{
  "n_head": 8,
  "head_dim": 64,
  "activation": "gelu",
  "bias": "all",
  "init_std_qkv": 0.0199,
  "batch_tokens": 65536,
  "dataset": "wikipedia_en"
}
Each number is 128 + 32 x the weight over its row's rms, rounded and kept within 0 to 255. Layers, rows and columns count from 0. Numbers have three digits each. The size before them is the row's rms in percent of the matrix's.

# layer 4 attention key, 512x512, rms 0.0437, rows 87-129, columns 384-447
088:149098050130133079119123164136125141133154136188131120116132144133108142101130116118184135076159152098166116128112157118070121065147112172167119119127104179088186149140108110136055112178078156
087:149142095113142189121060148130132145154154170125121150155118118149110153179105104126156091093130166118057139085092130107118151158142131143177156123131202095114162156157085126098128106101117125
085:115115154119156165065153127101078165142126114145074135080129128132073039120110137151185064128093078178141122104112127156038158115082120100105128114187111177164183144151133116172099206054131092
088:111151125162170108119128189131105093114130098087176134148104147117120116161104138117104132200107072113107088171133144135144160142113135140142134171112123111082142149129148090119079109129199183
084:165012144088133156133105151126089144166079107108179133167094107067143115142195147069088148122137143216109194128137134135112132128154107079094111090135158120154081135072133131129107161081187132
082:188105119109102140080128098136161112084109117193128136129131074105144066155114156140153101141132183188131105139136208166113108109078104049125117169145099160120102115131132102131144096082107093
095:079142114146102121114100112197109126134134174124146135106061082139060137206134172130108108118126169165135129088152072121139170155175164165119105133147102132123140143141159133057117141101108159
089:152135143098118141161135167114106114143088145134172195163073128115080152149176163099092099113167131104196157110114127132073089188083093111118116122150103055109083070118155180082157171079100143
087:145117064154135164126143140125138136139109069218171127171113092166122185179137178172082128119183164139127208114141122086131135147112198178134107111169099107128144145155103122077116152122111107
083:139173150089131121128062052135152176145154086085160079093086162125110084126215073194096181147157112153092125103154118117113122101146094183127159124074117138147108088110153161101141131174087105
088:136105108153122106109122123106140126139191117126163174153037090101090144113125110091184125113099125132218119112082086133192104114175162144102066112088067099118129160183099150126152159155135128
084:153174070143116166124110155144158108155107085111110107121124111108082134140107134194113139128094121098137044108138149135080160121204125089029123068112133142110100178142137106133086107150128117
084:133126057153143047157167162127153139156090147137124178092175137160094111143148132116136134085141156065074143097139163070115142104109133129087149096185134097144111148138174033066149109186128090
085:212149172147094164206231089107061108156106119133107096120203088129085105179085101178169161148158108103145088236115077137126129149130087160121065128118136066098110151112110140171109136106077114
087:167126111105084103139098126143095137122113034146162074125158090126196072151111095190135142151127180122137125158138095160137095081156096116082067152144059110184147127087143146144047089093146130
088:105155176110142140118091133110128142110112134103196117110161148172122064172127144127099081155168169117118153051073146122178149104166155169107160116103108108116045037156067107160143189095135175
091:124145128173159134128073115081192115204084108074121151140089071133166198111082173146110101081110118185122145084068140118128167179141142145155065165104094121190165063075131093167177029146094131
088:132138151139170189127121148144135178168126102118116129116146174124146155175178144095144157153084152091091182143117135140151149124138075116123109170144123121097133109152142107105135153087118137
090:141193063160111130153057127130140179151094072152119142131113128133062128149144116127090141087124166128106141127139064110082140126114128135119195092145092138116117090082220083131216168117151134
087:089171089103122147164154095131160107059137131130088085105093174099134093136123188142116158091091136138209125179138191105100095137097084154060128098155126168147090132148112159125154068114077160
085:178128091100137095134120120093170090134151118190158125093098095164115086197123201142123170131154095098068102124073125164154088139109060125156137112155176083098126119098103157182161140169116132
085:148142115189167133140167098101137100152150127126076135147180088158132056130121171105135115103162178120102132117161133065068047168109093109137068090083103143123121147150092200136087155108117123
085:147171163111144129097121121129154094128141150135125082136110156163123130109118171036101162115135146123108051135139096167111131149104096148137130173094123113144120054157135164159101152131123140
085:123093073111155084137067138159142164177080110105138159145159124106144144121093108089094144114171114123037126085213167138085134121141126167128150121184131112106052096129107107150106154124102141
085:106133159138134137161099158119148114135190063095113107135103162206129174116149154169119078085136121103122131129166120101152055147069128158119124212128088132135121120170114156162139096150155137
089:175120185133080039137150122148113154131109098147097140135143114036147093100109098137099149208176159144188087092117120111070122171126191142123206151064141129117121143087117163109117110132141086
091:116126161172116096148101152119147132110105171172152097089114104113153098114143151098138136159100131126068067077158169133107110098171098087098126157088122037150052105139090185101117141159130147
092:114158142143119147095132106144130156126132090113146174106103151166151168130193162067087144133150060058159117122106121075103110102155141173115134078137173129175073163173132119149126135131074109
089:110102094139148094066120137115120062139106137119119155129154070205106062127182122149113084107100114156172108074133141084130118174191081220141157131075136179165131142129132095146147098145088117
081:125112085140160075132210162147128109126172116094157180132115073126188089129109149140139116098187168180171128187120117162146150100154166128132166190125097138097140093099157144129110156109128080
090:088205101175121098113144138109150120137106106181176184122115130118140157120110135123113081106142148153083092141156152202190100150141127139117096082120106137096126079055106141130148098116146130
099:163181096117169094118107115165075146159129138114141143134133156137111115074116133122139149144145124147158138183155100144127153141110113102145121102192163103100165142102155176155112065167150185
090:072064117129156117111119132206146110116106200113117161048070163103116196158106125134123148158159178099145168052163065102115193112142138111110085055086107070144114171148128139144137149125160161
090:132170124119105076103140188156144098105194157128118145068115164130106104123109140097143167139127082133119157118111239133104076160055131101079138091123140132112141088172142075096135135141107212
090:111101110137126137133059101120193106150136134152172111155104103155151172103205158130132046132149141146083036144084174155169163071157145101121169106102154091101152155139105118101106105110103158
085:117183080128150187138121142173133099121070095097139118110168141110158140144129107128085119126090133089110143169043131137145206141038115123171100104123122054163089066158082160115118164121113153
085:154141091165192212071118102145054120125126102121144134134168086136096180120074097145124075151127132196022179163147160153154102169136136109104166110094125094092147155100127072144114091184099139
087:168129144106189146088093121100141095095180144146097135107169064165106134095174170179145101103077111164179117166071152102096151165049095122065122126163132118118120174114151114089152103106129192
086:094111099204105096111204145137169156185144137104187175157141124139098124110146077116081156149091111171149105089138129140141104098136131138106181120091132100132149169145104067166155093090151145
087:168138158123116154068161132142148152128123164135137159123194075105152117141126099158110092124099105139187137123131112132157140114106151196149119139121149083134099161160138092198132188064112125
090:112139097109099066121153141175157153153155178163099136173144093102105112169186160156166115117136069161179113112139140056128112151125075108106135130086188149252189081166121149163104139097102103
091:109074071144138181068090122125093117151108108158175107143124127144110051074141160066120104104142120158144131097143141141103074183137143145122143124149109162151138116093118172118179125169110141
088:077108124139125173154118149125074109154168102086117087166198192075180133102110155134112190168103155138146093105138095083128176139102168102137153161103129117131113121145136142137094130083110105
# layer 4 attention query, 512x512, rms 0.0436, rows 88-130, columns 384-447
088:127141167167128156103052106137152098136064191127132158096112146097177115165107108157081162124121135103089134150087110125134161101208086144195120129141115159170124198153122110103121093093091168
087:071164141171117099107105107104155145207104158126108229105107123143129147118136148098071120150108105121132146156155086111164149150118116084110146094171162160154119091185126095047100116180105127
093:143199064108132109124158090099088117105111166191113109155073137150152143129123126154166154162093112093135162104116155093166139132119169134148152139148093127077164118089156096057100130125109204
086:167119125167126091147139167146130090122163136143141199163130145176142201160159148120163149052046106134118102125099119073166105164122149105130088134045137154146108139123165143091178167084132066
086:138149123112144087159128129168168148093105124073179100131183109122139236137164144116123146109144123112091126123150113103175160098116137098086143148129107127090127158099150132165151143136145076
096:140153114127155155127049146145160128180127089108130143168162175180143133112111196109112138141137182143113131120064146198127098087105147083115148115081140116123123086125129182140113116134149172
090:110090130075102191125150142126063123133095175194099113161108180127123097193186170179112146067097211120157086112164134083115123131176111102124118129128160104151156177070090158121130103067157101
089:092127092157186134134155149121176145140057110137146153112157152160083172157097098119144103070145160093103067124051121190166112101166143116153098079141141101103131110103165109115169126126101220
086:141102136098064155121189118124142110132147130153165132141176177094123118123131085130124140197167115142107119131143098137041139174172110125125134123082109151091076179134149086078138148185162140
087:130105125112137140151121123116111134161090101144133100130147129132064094155095124097144106095164152078118081174082161146054102094186136090078107122154124115151123174097117142153123134077118113
086:083077122136173082106143196114131119103164105144103137150138061155140114119150148133096157139136090146171127052093197110131142060133131127125087125092140139125080108087176093110180057113080146
086:168188172112133108155118142150110113098110128122119117157214107082209106094133065143156121144159138174147130184125170122090118108146082149166158141142173125174164065100141090129151131123149119
085:100114108132173126118102125132168149093115106105155104120104188095113139103123117105118087135137079083167155114123097138147145102103117086055119082082152152107124162101144135170132128129123120
087:129081098200112106114139198123128147058102087137109147085114130135165170111132151210127129123167107056099091121209110119104121132124125089131117054133108104134065096136106095134162141127132145
089:199129135128119145156110112114115138137127154203110148107082153131121221124139087177122123041168167166164127096141116086125118123083135067139180091142105195150123082097149142100155173045101152
092:158143119093147112094112099170183079147173125154160099092155070141160161085067171117087098060156141093098111144099167184104136065119150090135133176121080147159117105171174123073118136115152152
088:159184089113123158172178095099141150122118141153171097121149116147104173142158162161165109116124103132124121175171164157127182111185067135160109173154180134143084091137147145104117148165105123
091:135071131113090054148101121159134143152092154070121147110156143141130146090111178134142129058148128139148088117121120107127068077191103188158111100149166129108093140139109199138144135118103135
087:159139176076123103199212169122175087143178108079068124162151160175142180120138115136128113158122178204163153190188111187107083090125092138154121140090088130131137158090105066188086074128144116
086:122127134159080155089109113161153164126170159189158115148128114048138200140158084141110130115145159138156099171163179101180138127199118096145119099103096154130164164166102143135137170100110157
083:113164119186123113176089117116153128115133109168112155142130136139150129141144089155089185163106159149149110054152095150136166088143110116152181144110111049128147151113151175140087156139127077
086:159073097101107108141094135146103097115178125150157141097162194169124131136152105094144094168107122163109146163128102115159089163119155058148107139081124114106119070072115150114145078120139143
087:140169190162123110093091168158090090144155163150119100064105145071083087137104187116116122143172144131113133120088178130115101104080147135132164130128141106156090061191108118137144134067122157
088:129143053204107126158105145121213110166106142150091071110124202136098130083130061152099099151151150143125066100142137179151080090155027133109101154146118165037106199149134106142125100076178071
089:104164135102153144123100132178172120115103111141129124093098110066117096093171101169189137189142125114100152101119087122142081104132151201102166130099142154106150137099148145115121186086112132
088:135070166064124125156130090116083113146084133138138154133111097119206164131072157143110142116117145153131065135116132113118090124114101134176088069107112222134133112116120109123140143157125144
094:074084134120073127158184121092178120103144164142110162111162070122163098074076073135108167137151108119140116126070150164111083136124130118188149157076091151123154166175159129179136122103151066
090:113151165124130137154164163097119127113144089193145126086125121091148117174116133110108113072129080137162135159119132140133126152190107168097160117146124130150079146165173129187136113096095066
084:122159102113063095148102164133160108097157136132118149090123114116155178190076134166171123097139144148045131072132156149085113145136154115176155157187136120113128115092143112059103082096123165
094:086134138116141143126183087136132160133176125083114182187121117090116105103106107138100157086108133096138129180078168093109088138097066122130092122158157132174119101126093103122085167092113129
099:166109146091159105080162128119152112132110157066044083103127066146091130091117186163136124135107092174142153135132151108126088132090149080190120092111179096184190104116115128115149071180117090
092:163107140164102174089120114225181168164139141085122110107189123190118055156135116117095148163094130099145086114191101089096146145132062119084147156159139130157149155147081119096155117103140102
089:132160170132118099149118114182142131164102088152081140105125122079106114119101092154128152079094099142115125135098141113192207134133135118100122135103180194077164128083113135117152105148096083
090:169182084159154128112090150152102111137156130121169110144135176136104119158103136089101140140135051169110154063209137154108125108059128113084135122112148116134090162097146101095125213108154120
086:186191180144104089138147097118098089139141076164157172143062108154129170173136156172152111082191110174083075139180119095118085142119163114177116135106116141090090104147116136169155146175126124
087:189186157167117085081179178116079063153107143153123120125083158147133073135155106115166151120152123127126190132162150136131131075125137089183181090142089118195126119189100142113107105096117130
088:126106097157064099133177089126126105107118117153151162140160118125159115090171121110119159095111135195104163130104088131175133123121165134139100113051101209183215150092132112075117074161117152
086:104152111195132163096171176115133121084138134144090150107120137128122123150134107162099168138168085193198127151090159198138141156080112148145116126128152142116122170184123164114093084118087107
090:092128138147090160184114145099126224072115142138138121142127084115112101170178140141110168173104139152119131159138069103153130074128189168144141163088144100055130087158146077142133113075067090
089:107108132135176129084092141137141165147109104156116136164142118121112148103146111094130115034103154088177118191190099168091131096171170166167072159139173118116163101089144154119144143157161157
090:093036104073080118135123079122105071060198076085130167139125157094145167089116089062104147122093128117184151155097153059150138091147150107147108103060127149146171139072111093130124125137078102
087:119132090158109096164120166150091170126116157181088128189163155109035136079125102103109181089054140203160129176131101093117149177155079099164129108126073142148130129123136210127169108120132146
089:155092168150087166121105127161135174178162109171135122116135091130156058181068138123104158111145080150152115104132148125134103117154085089115159085134124138150132135122138128120165137181108133
# layer 4 attention value, 512x512, rms 0.0444, rows 64-127, columns 384-447
093:125193100162113104153115171092158120128129145164088081134107107135157155118104129150108124200102143157138120108126073110143107131136168163066091099095184155146152200144145174207152091121092155
092:150138083121145039168138096174178126130122143153141139108196127095168100098103136082078130067089159107104098134119116176156129132112108147116161125100061125165076136128076067197170086176112162
095:116160158091084130135094156097163095101159069132140141168155130171112144095159176161118136122106121129062136099090074155129102155149162165194176162136133113089101228147131131077166150146144094
086:125150173175121135124122138088165149057124141161094065115106089103115130085106143167144145122136178166171131134142172164183166137128110155134133209156135146181155102188102143098137188162132167
096:160072171162142140095074088082149127108152106139078161103146136132125143121164107139099140188183149128093130069144096075142158187114136190110157179141208146129083097119130107118090140086157105
098:081125113093057125131166123132101135151102138138101179110122174174075161152113181070172138090146177085193113089139115039148099126108146132157101084123098149109072155131121151145158120121134104
088:122159082108107086117127192135124096120150114117115090138105148161072127091149118139154144090125136149141121041155129129139116163137157149080086154113115232157147147107121070091153141102078169
090:124127072133172129156087093138155149081105114159150032091181097175112207164221140091107110051123134118100132119139113138138084172079140155160119184157123115162091119114134135163147138107113124
087:178133131174131141149096139193142163158144159158128185150140193153104085099087122153151147117094096111106157162111160142098201126165121163083118104139125099138164122157139130138153161083149174
092:145093115112110139178104146133123167154087118130123084122161131150131125100129160112160177159119139052126057137114129143056120160144090152121072119120128126067143121132136179137095152161174089
095:107138133120128064143077122133110150127110099158135153109105153107147144147130089088101122058163129099156163126131115206167122112125127124133133117137099114156124100114166158097181124155132085
088:069173142095074101157139104068144170101144168109164113117113152160101101100147166161139085097089132102171163186136121111137095082082117090170098107204147106156139109093145139108146100107109169
095:132091127133178158111132104105126135110118122114101091149162136085120173083198091147152101128064142139143164105069152118161088105146112153110096157118145149102143034132124106160124112137113134
096:173130098060187132081161126100161112114156149170115118086121094134130168111195154140124082133093121173127159084177122106170149162136122136164107155107130094169094151094060159126117116102171080
095:145144132150100153096121105145137203150115098129166161108110105137159006139164160116215117146166169121122100111145129102119108136114133122156102149146088177078146122146135074138193168174177136
086:103173145085159138119155167114140130192139102113125172153158173174116141159115119085114127136133114114124093123137133081106092093096201084133216163134127184093146081149166102131115169112153120
096:145124174106165125116165120133114071117198117104124149089139125092180159098087182150105117110127064146123095125136150164117185104105137147070184126122090083141087156104162105176103124170089105
091:126109133140103129139169120125118145116172104113075142121128129175143110114113160166148114119097105139173133150115164174077117093079166137143184045153181142123078123110071103106172134111115114
097:137095140106054092135162117145085114064052125152080155108127131111108069104097146109118067144220143117088116070114124179150144126124159112073138065152152180061134157117135082139157126123114115
094:152057115112077116083163173138122186123106134141155172074145166110100104134113152182162087147149077119084080146154097130155134110182123164084120116154116051182109161165121112119139078142151080
091:095116089096100123144090123148175138150094154073140119147110156107074198167093095200149139136115110127101098124145180154122092161118098169068124139109136131120117100182103121103172058138112146
095:110149100121135152103083087108118126145135161095144153158153127104128117110158160125166113163111144116096135147085107107146100102180142175137148164171112143142128030157125162128109110149169077
086:130158188131142194094192147144120154109126157116117127053134115112142182101107137142102054125081109142147130097114191086193075098135089108091161185111130072143154077120110093084153158103166091
089:135127096143178133180139167108110145084135116144124110133107126120123079128139178130115154151150106106174056149155123097179101167131151120088177137139121074117114111116102182143172148147078173
091:146159129108144139084160140123082151111141137079086093149137082141137074195043135085060104170049114138106167085120087114200150091135119180114115120156143136122125213151133137119160118140147067
087:147097139165075151174182152149087075135153161138103127167140111184109176133155103164101179117084110114131123157134134146145132130146095120137102116122147143157126200155188093146069117102122144
092:088147097155107145140133124089102094149103185126062092094146088111082140198140140136136141168139140073165137131065159133151130079152140166119097122151135147115112118125131084133127067134129107
096:126095104161117143142064138054118089078150103138118077106021130193119168113102131129139102147138099076106133106117103165071084169047106137110074155153113132149166135135135080097116114127177107
093:139063152115126060118087176143121146142175140157110151106120144123139175133171112112169108150188135099111182119180105153157118131131141160198065124101104124134128140149145087131118121117123196
094:085155113124176173145125062139150175127130119146159159070141157052123117144099058157088156109141080101126147109133134161115096116156115163061181143142134119153102069161194110117148163091165119
089:089110088116099049187147121171120164126114113114158098130173076111164123149119126148112168115156139142146109123130083117133174146115129190115097099134105137104127207083088137152143152152089157
088:123092111168112130077126164170125110102127172186077126073154112142146114099081131044128141152175146126096135122150094127170146100212118118068129101093127126053140144121138181154089096194128139
089:120202066101178164118071096109112097124144152130119159050138097110092185127093110129183135109134126189156150155132161140123126135147107113122093133105187107140098134120146142097153094140150167
092:192192153144101138157104156159161157134164143173146119135086138180116166138099155150085148165145169170144102153180131145064139140126067160121087134150109128128120066077126088147136129204161095
096:170154098132141114154157146127160135134188161100165090111130178064086175130142139106176127142181161096103131094161144158134196114122145156075128068106163065121129059186103145127097149117177134
092:169161108110073114162119121181029133191140090123108098094110115095116135122124105178169149146064136139151149171082100158133142112204167143128054153153139152138092099104191168135126141153130132
088:108126131120142173102147092142087137148112135146110139069159071134151153105110111083157102146143118125147145123145140084105160124169120085136111125161160119212151135147162157089137155175068060
088:167128185145103151186067143146057124103143126108135164162110158134172116124172117115135141110128109132156170109185137115085009139073084115152164123127145174109155133058183116077156090129150132
086:117102137135091088127123146128106098151173079128129191174133027108155132162140178106118106137133129132125089138107194110171080111186052165054087117140138109136135179108157133131112086117149117
088:146102167159117127148148172186136121223121163151134129060152173148074112144071083100141108153148133080172130071166114177147119074163151139084114131101169132168120104096169166111136100154139153
091:122152124115133128198088123171137087088088105146113147123122093141136104091153138092049126118147098080150127200130162162120091172160114133177149110124119123128104136085085114160171134082138144
090:125130139120160146141143134122163108154109135206075148140167150137127099139218111138122116114142120057154126098153126108018140151054119145159120172177156153107139160183081116133173144143087174
091:116176097090096121089098096112133152105228141123152104090100056126123136172117198196132124090132107152125177139151111123201159107107170108152131111093185134135134166148146082128135136088104129
085:165157110240139139131120107096123153169101148150133147091116187089146120132130114182154213153125137100133085071086095096111128116171077164143130102086137088118081155174108177050131181121061188
088:157109121116121105114178133124168070122171053148180135182113130127090100094151189148083136094066149133094154078147120130119108136191147121089092098133153067116176109119140135112127184120107122
093:119152147131115100125158117111156112115189160140101100097121140135120119163112111145142165175152121125139088128143171112159159075078074046132148116097118161126122124154120113133195190131081121
097:133121118142135085120106113090128136134137106203094120147110142105094170072176110113139126116193156125132090173134117159125156073126172159146139161173194151115068139117157132141060124120114163
090:108148102144154120109120161161100097183137100133125138177140139086146165134164191059162146110113168144130155109183192137079072148128083151156164132143055185070115120155119167088110069199139085
092:062125130142092170167157119081142184112108108114139066112175142115113170169109129101112137117182136094141115092124107079147161141133187173123158137133118138164101125118139101099107088134115091
087:087150064158129120136080106139108133159146107077148161158212156101136109124113160137106156159070095084109099166158158157149125145075126118136064101133109157115107104104095105147118113149140106
093:128141147183119098087098137118128117141182147166151115163077143164118142130111146137095091118136160091113136140093114087143127186089194147132133124050068167171085084100152107157094106179136102
094:150130143092114139124040170176142158150157187155122172112083104137108125129112135086134173086131123044181113124115087163147057175177160101119157126106149163129094150137139102163163129136121142
090:106126085164118136108089154160140192112090176179147077148137171100104151187164131115114160104068073047152117060093099114157075132143125176129161099130117141114079125139133119105140133134153116
092:150180100155095126090124100139175136107198082158102136121139134102092182135133129173175095136136128126044136145087145107146081141134139173120130096146102094118153153120131150099175107197176137
093:090179097188110195108157094168158074084056177128109120093119136119112104081183138161190173130120090125145102168097084105123082227092144160112154137148144140146122103137087080122112111136112075
094:064174111110082111156118163118133122097135074051103089142147131134143175145124183113124138035122133092115081163145067139151143158106176113137189151160110120102107175174138165108154140162139112
089:096167105180142106107156120143105143122136143159151143155164162115102102146096142147106145123154199174118154154120160138137099111093114086064068105155125110113166124150133105149104170152139143
092:138111159091146120084148132157079116143112149084126144143127160082167209114099136105108126141110096115089152170104188172122113104092083064135107082158128136136135124104154138106095116161104106
089:128106091160099116099125176142133118143109161102092102124168120188143128135101119140141104030166088127121116105130111085132141110148129119148134089126100158106089196101165149118127147154137137
091:138178110122129134136157094134122105159173116137130121098102148164159093121151112172148132111131114169126152126181105158110070110094117146091159147107132119145100119151115134100123125163140100
092:145176155139130105085142165149131161143126085143107139075107176150068083154114109101134168112113190151125149115101106117119060172106148128120122114087124136174126111113111112231117105136138153
091:093091093123158132124161105153107188079123136105126122117121120078161138116146120066129149115117142117108120126142121165199123112125129115159131124155124152206157035156094194159140108103142113
093:038153093153098218116114121124047033138169132167123026120097151147087126097143138139107113103113166153098117108093159177134153169181177130125103133159153090128108100139109093152183114133110152
092:158117142131098145154188122097062128121132137096161179116111084107088130080081140073127083168117119111121105125148100134088074152132156118138148088110054087136114162116076155100122115140127144
# layer 4 attention output (transposed), 512x512, rms 0.298, rows 64-127, columns 384-447
100:048139191109108124059114164107102175124190099167125138104091189101165131121122147151155102073141113117087115136127146133124085189061157104130133127158117101106156069138084113094161149099139182
105:078115091146135087131126115059110109109139045149099133093086143169116136103123121188147135133095165167176183135127155142105133156164143141101150129171194125116113185111201127151137125087133136
101:152156103075096184126088165170110127084108143119083177140136075085173150137165106116117121107103119145128080147161098103105140165134140111144148142158176107104088069113121128136143152088106166
092:162107128178163204130116127097157121185121171170077088144176152122155117155203105126154080100122114106099143149113097124137138149096125132049115120162144187114193092126159163102158105118163103
101:066184118128118131102138154154054087172144140052177142101115102085123156151133109087093161142136134098117168111138138101093108090124092140146143106096105127175139176144128129082143135113111140
107:119111105080182119168136145172171102104149130109104144163160129135104094125150135137090017100160132126118151203137170188128088128103085105069152161099098106120148138098113119107071106140129087
097:096155133091146105139122101124170186140115169072133071146139079102142090097137101125159113137124116094104091128144084175101149080108126130114134107103169109128140159175192149099124144148164081
097:113115161144128119113162139160121129134138088100121193100111142105104175126105137120112128107145107143179133078148091089225083145125165106131111127082124082080135128161129179166097155128120113
098:130144085085130146073169121117146136172122136173034132174100118130105069096081127111102107128101124112107168136112120126080158113105107101140183115169159090160167145115122113055062094170115173
099:091155216132062149118167098184144142163147158090150107142176146065066172126125068134115115176121162173162161124120134134093137140063110105211144134132128155131113074116151133110121162113193085
104:154097093115104108175190136120131155146154103126123127065134137102172141102125133097172127199121140156068074223179113108141113125155084168123165150100146097084178135118108105081081176080124137
099:156159135146119121157139098138098076113116121132133191148114155157129160155093135079145040104066186109139158152192156096090142174101173152103162149101137134094135118095109126113124144126173089
100:125144173101096095172141132149190098060165104146161156174080126135188122111147128078151159061126138112157115169184139141109127169123094111106083078073104101180124136134087160142113153129131104
105:124124180133102141134092157075129131106161076133135159139115159134097125103076104144149162130169136135173117137155161158117120066088094162111131096102171130121158112167160125157121188215098070
098:115118141148158085216107131097147123063084200142180107064101124137122122131115144147087137063069184115126163152014164095122126139123108100138185155076153129159108083125125113106144142104132099
095:117138153107077047130115104135181118131084109098121109115109169094136090149162190153111152103092142090116147146167119123142087083227110158175135135148143100167128150079129162131119125168117153
104:151185098116134127155109198170122118119149132116159123164116111128094124173116083130104178110139175177104157103208122115131103156135150089116136139138146066150151148137177083123121161054158122
098:169079121103155123126153123192127153119128139104128115106087139082103120150159096091149115098125143135046127130095068154136179150084084197097095183142178093112175139097134167159112133166156153
104:130087121102149133168097115129094076103145107130165108127149143089128110198123084157134119081129173180122086158139141096110094083130146116155136165101151028134123021145090130136184097099118134
102:135139166165175091098151134083135092149168142130131088179104099132101097136105157138097152133160165198123157149069182170101112123085106098134134121113118138119146084132095067128108091165171146
101:151079120156103081077167144131090133141108121097153150114079114174146149108068086099125179138071102172157158153144160149147105112101142170198101151119096118141106107179131126187061164201093110
104:097136086101108087116153163075152140128101139124116150098117111107098136043116170136159180121054132128163146112086131124185169158065103072074169092099116208079158075096087105145151121128049129
094:110079170141130214154094109053128108060096145156165089121105128119137165171092135122130127094154164089128135153144133141134108149110109151081127124146178133101130107070138067165082137119165110
097:134145137127127119126085098115073132127197118124083072104192097114169139137155079124099120082161101126127154113125095065079142139167200149123169164168113128134143163098123117112114103069092134
099:116181105155162119047141140145167154170153155131153171163154146147134098054106105115134177149100111129124149148158147149073126141097037087075087096113091109105163107088135159107114053134129148
098:142188132140143142142167050120145161173130109136083079179101214110111137133165102152167097148106152084132140131133140152120136096101157137169124175117041164105142124130079141106112036133159067
102:094126141139149134095089201176137072150108132106175164085123165130162081119136129120140113135160114074059079091191105142163120193142119135182055150126123089188147110092131119119175153104046054
104:151132131135099136186167146169130169134124171024162131142133079071138184190126147156150096046112114139199082189127127092104116154096147095130126130108116158124163146071097092128090106140149149
102:114145162142089158073127092116130111161139109087196170178144142122106150070141152171160131122054149136176153107066166106169106187135170151109143035122167074180083111109168171091152155136115100
104:084121086157139129160094128081062097154162126108105083142152101111065145108082116081161114176094103074149176162158041156111173185141093144112121116116164102121139191147079181174078135144090095
101:124180118113107088105126159145112128078158128127086083100152178145146161091159128147108083147153089124183110088149121125127103153116100115104143153133179197219155120158051129121154146164161101
098:184136183137119104126171110149119173112122127095156142161149127129185096128121136131148132145131129107108098077138105075185078154056120150105142092125127101131141045123187063115137133103168054
096:157099128108146094141172149118126127156061149086180116128111111169128065083178103107140077200067088090135078104116092146086137117179142112127163071142125157107129172181158145148137158115133117
100:123121169124121057128122110135173108171148091176096175143141118147089105099131090185140130102097087208127137055127130107067075152142080118164119161123163173134172179127149123079150120120062123
104:120108156145135092065119075109155140189154160141112113157159098149153081139138127151137111140108105144147101101141144087111130068113104089093140219164173092147127133174131181133110169138120156
104:113140132122167150156131110149140166098167166094153152097139128099149128151130106081071136159099172124140077061139176145156163173133098119169137103049171147155167103111079093153157141033143081
097:177138113092130116139177121104166135113088136075144174132133120151134132118144144177079081176143140159086184156093148128095160140172144113177132114111163107076223134149104132115118131124166130
098:140124141153152084104123095170116098135070080091135104164105136139121205143132181084106109125130127175089164142172102155083069084150110144148171091185133114114121126094072140158154119113148187
098:113129124179196123119100087176132145185082091074085056135150166118083185081098163127079157163125151106152187194179140134082119140114199177137155131173117166191137182123121143126102151151124116
100:100076136088138167078144122115138139078115149051118095142080125109150148108127186129142106101115117124142109235110108113120129135133123147114128108161093157158100116194085116104125120118079127
101:112123145148141115103139144116131102099091165161135099117144139085085137187121093104089123119130152119125122120148098120093171123124171123178163083182123091120098175145135201101093078163120088
098:090087129150138114098118178090108109068113163169156103143145128072101120191147097172104108151140119133093199125088118122155141105150103180118085140175121143120121088090090143117102120096112115
100:153161109123113137128116138127134092095060143145117120156132121107183142053100111107149144144088133128133190150137130196130114123144129114101089109108160105090162148149113116180154127156171097
097:196201156132145098106157127111070119114205162106108106192221097115135142142143163115096157168110111186101138148131077184090163177113185141096156121134191160064128121139144116112093105162234114
095:093114081174130171057104189109084149061115107111104153172130206204105127114146134115112197081101107126092125173152116106112150106089092159108131147180144116167105177112138105156162159095151110
103:099141156150101125121132172110129119129135110119194145105130156121107147138207107155121182088152129094096152125085185161110092122131116122147055181073150123154070160157126170081113078131159120
105:116128115158179093113115107131122173169122123147182132088172127080119075175117142202132087179120121110140129071117162106115111111131125177155216116084121111113127113149089102163110141089119112
100:100150148165105123159160128117141108187093194083108114195123115107125080113116174053086146177139134156023100123106076159109087119175153136096147128179243088182134157111134169120140166159116187
099:163127134113149112149106184101118106158247137190157102151047143160132157100148180114079076136165109181099103159114123105126095172105061066123115149109130138122155080070202154076118164112114191
097:158123158115141089149162080122133073173097119143111110123096125140149140154096136099121190087078120070115153157143153179096063099137183119127120138129101137164131176120112122128160157139112131
104:143099149126156164171157060151121110227134108113177157121107107080125139124129100152149130166135061142124151098137107165118072207160115120093097062156151122199120091122130162145085112072103143
102:145153111106117165170131138176118107085147097122091130105167081079195135119154151141134171199105120177119147125098047151122143129157154179116157070148188117156146090092099127124182093120118161
098:121158119114155121145164101154104068116139166154101137120162131096156099142096177115125159153177090163099125122122133202113141126175116128183179093109107085140139142104173135149153166072115138
102:070101099073146148086165136095060106111076124115166120153117088122077117172161071099118155097101139146087130172128053143097110096131140157179176152123189145043124153131134120090075106131091157
102:115182074105146068104144090089077129127131142091139129148167122079129077149098131142119070119185069155094216096112128090127107175102096117121105156114183177156168146142100077126158102144170121
102:217133126144101126086151105139126126113229139088111109142124133125162114144123117099099115147139158155153129115119190146144133154149158146194138195078175147163114147156112101139071166125128095
097:132085165118143158151067078085124144149122124206086146137160096121115130126154147160175097111078148095164131150075087128164131153166136086107230166128087109099138137204139083115180112123100147
102:130224097146120140136138157129113135135122100103061135130120189151130131140122180140130189070146088162171188107152146095153114148139129116167116125121155161205162104148154152173169115135175119
096:190184165108101125158151089158114116148115171166152125078104163087153136115128131101128109153095099105093113135130124162183132111080130101152156139175134115135198098102185134095086098137109082
102:085075098181095125146100133111104143128198169068116104123145094123082161157105145137153067165063132105150092134113161136160182122154149100110132158139133180077107093136125203142084112141159134
103:036135135135131147126108104143093132156161142061134130163136071118129073059100099111112102098121166124144101158086113136103101096154133074142106110109105088123104116140141109125191148127111123
099:114093123178103102122194126070156129123213102154137117113143122091149203140170095142074161098153121108167142106139106059096142116133102138092076094163170164067137174156132116170040092109184123
103:166082151149164054104219062130165151115126119133097145106098125126173153168038109159109135137162140129085113151153099134181168157095143103114121109121078167158174153153112089087120112110132172
097:134143155125123148142145116129099142124124143111127123093124079134124210143139192154093125123187203195100115170115110145173073150104083127125145145118181150121144123114139107096123116140211157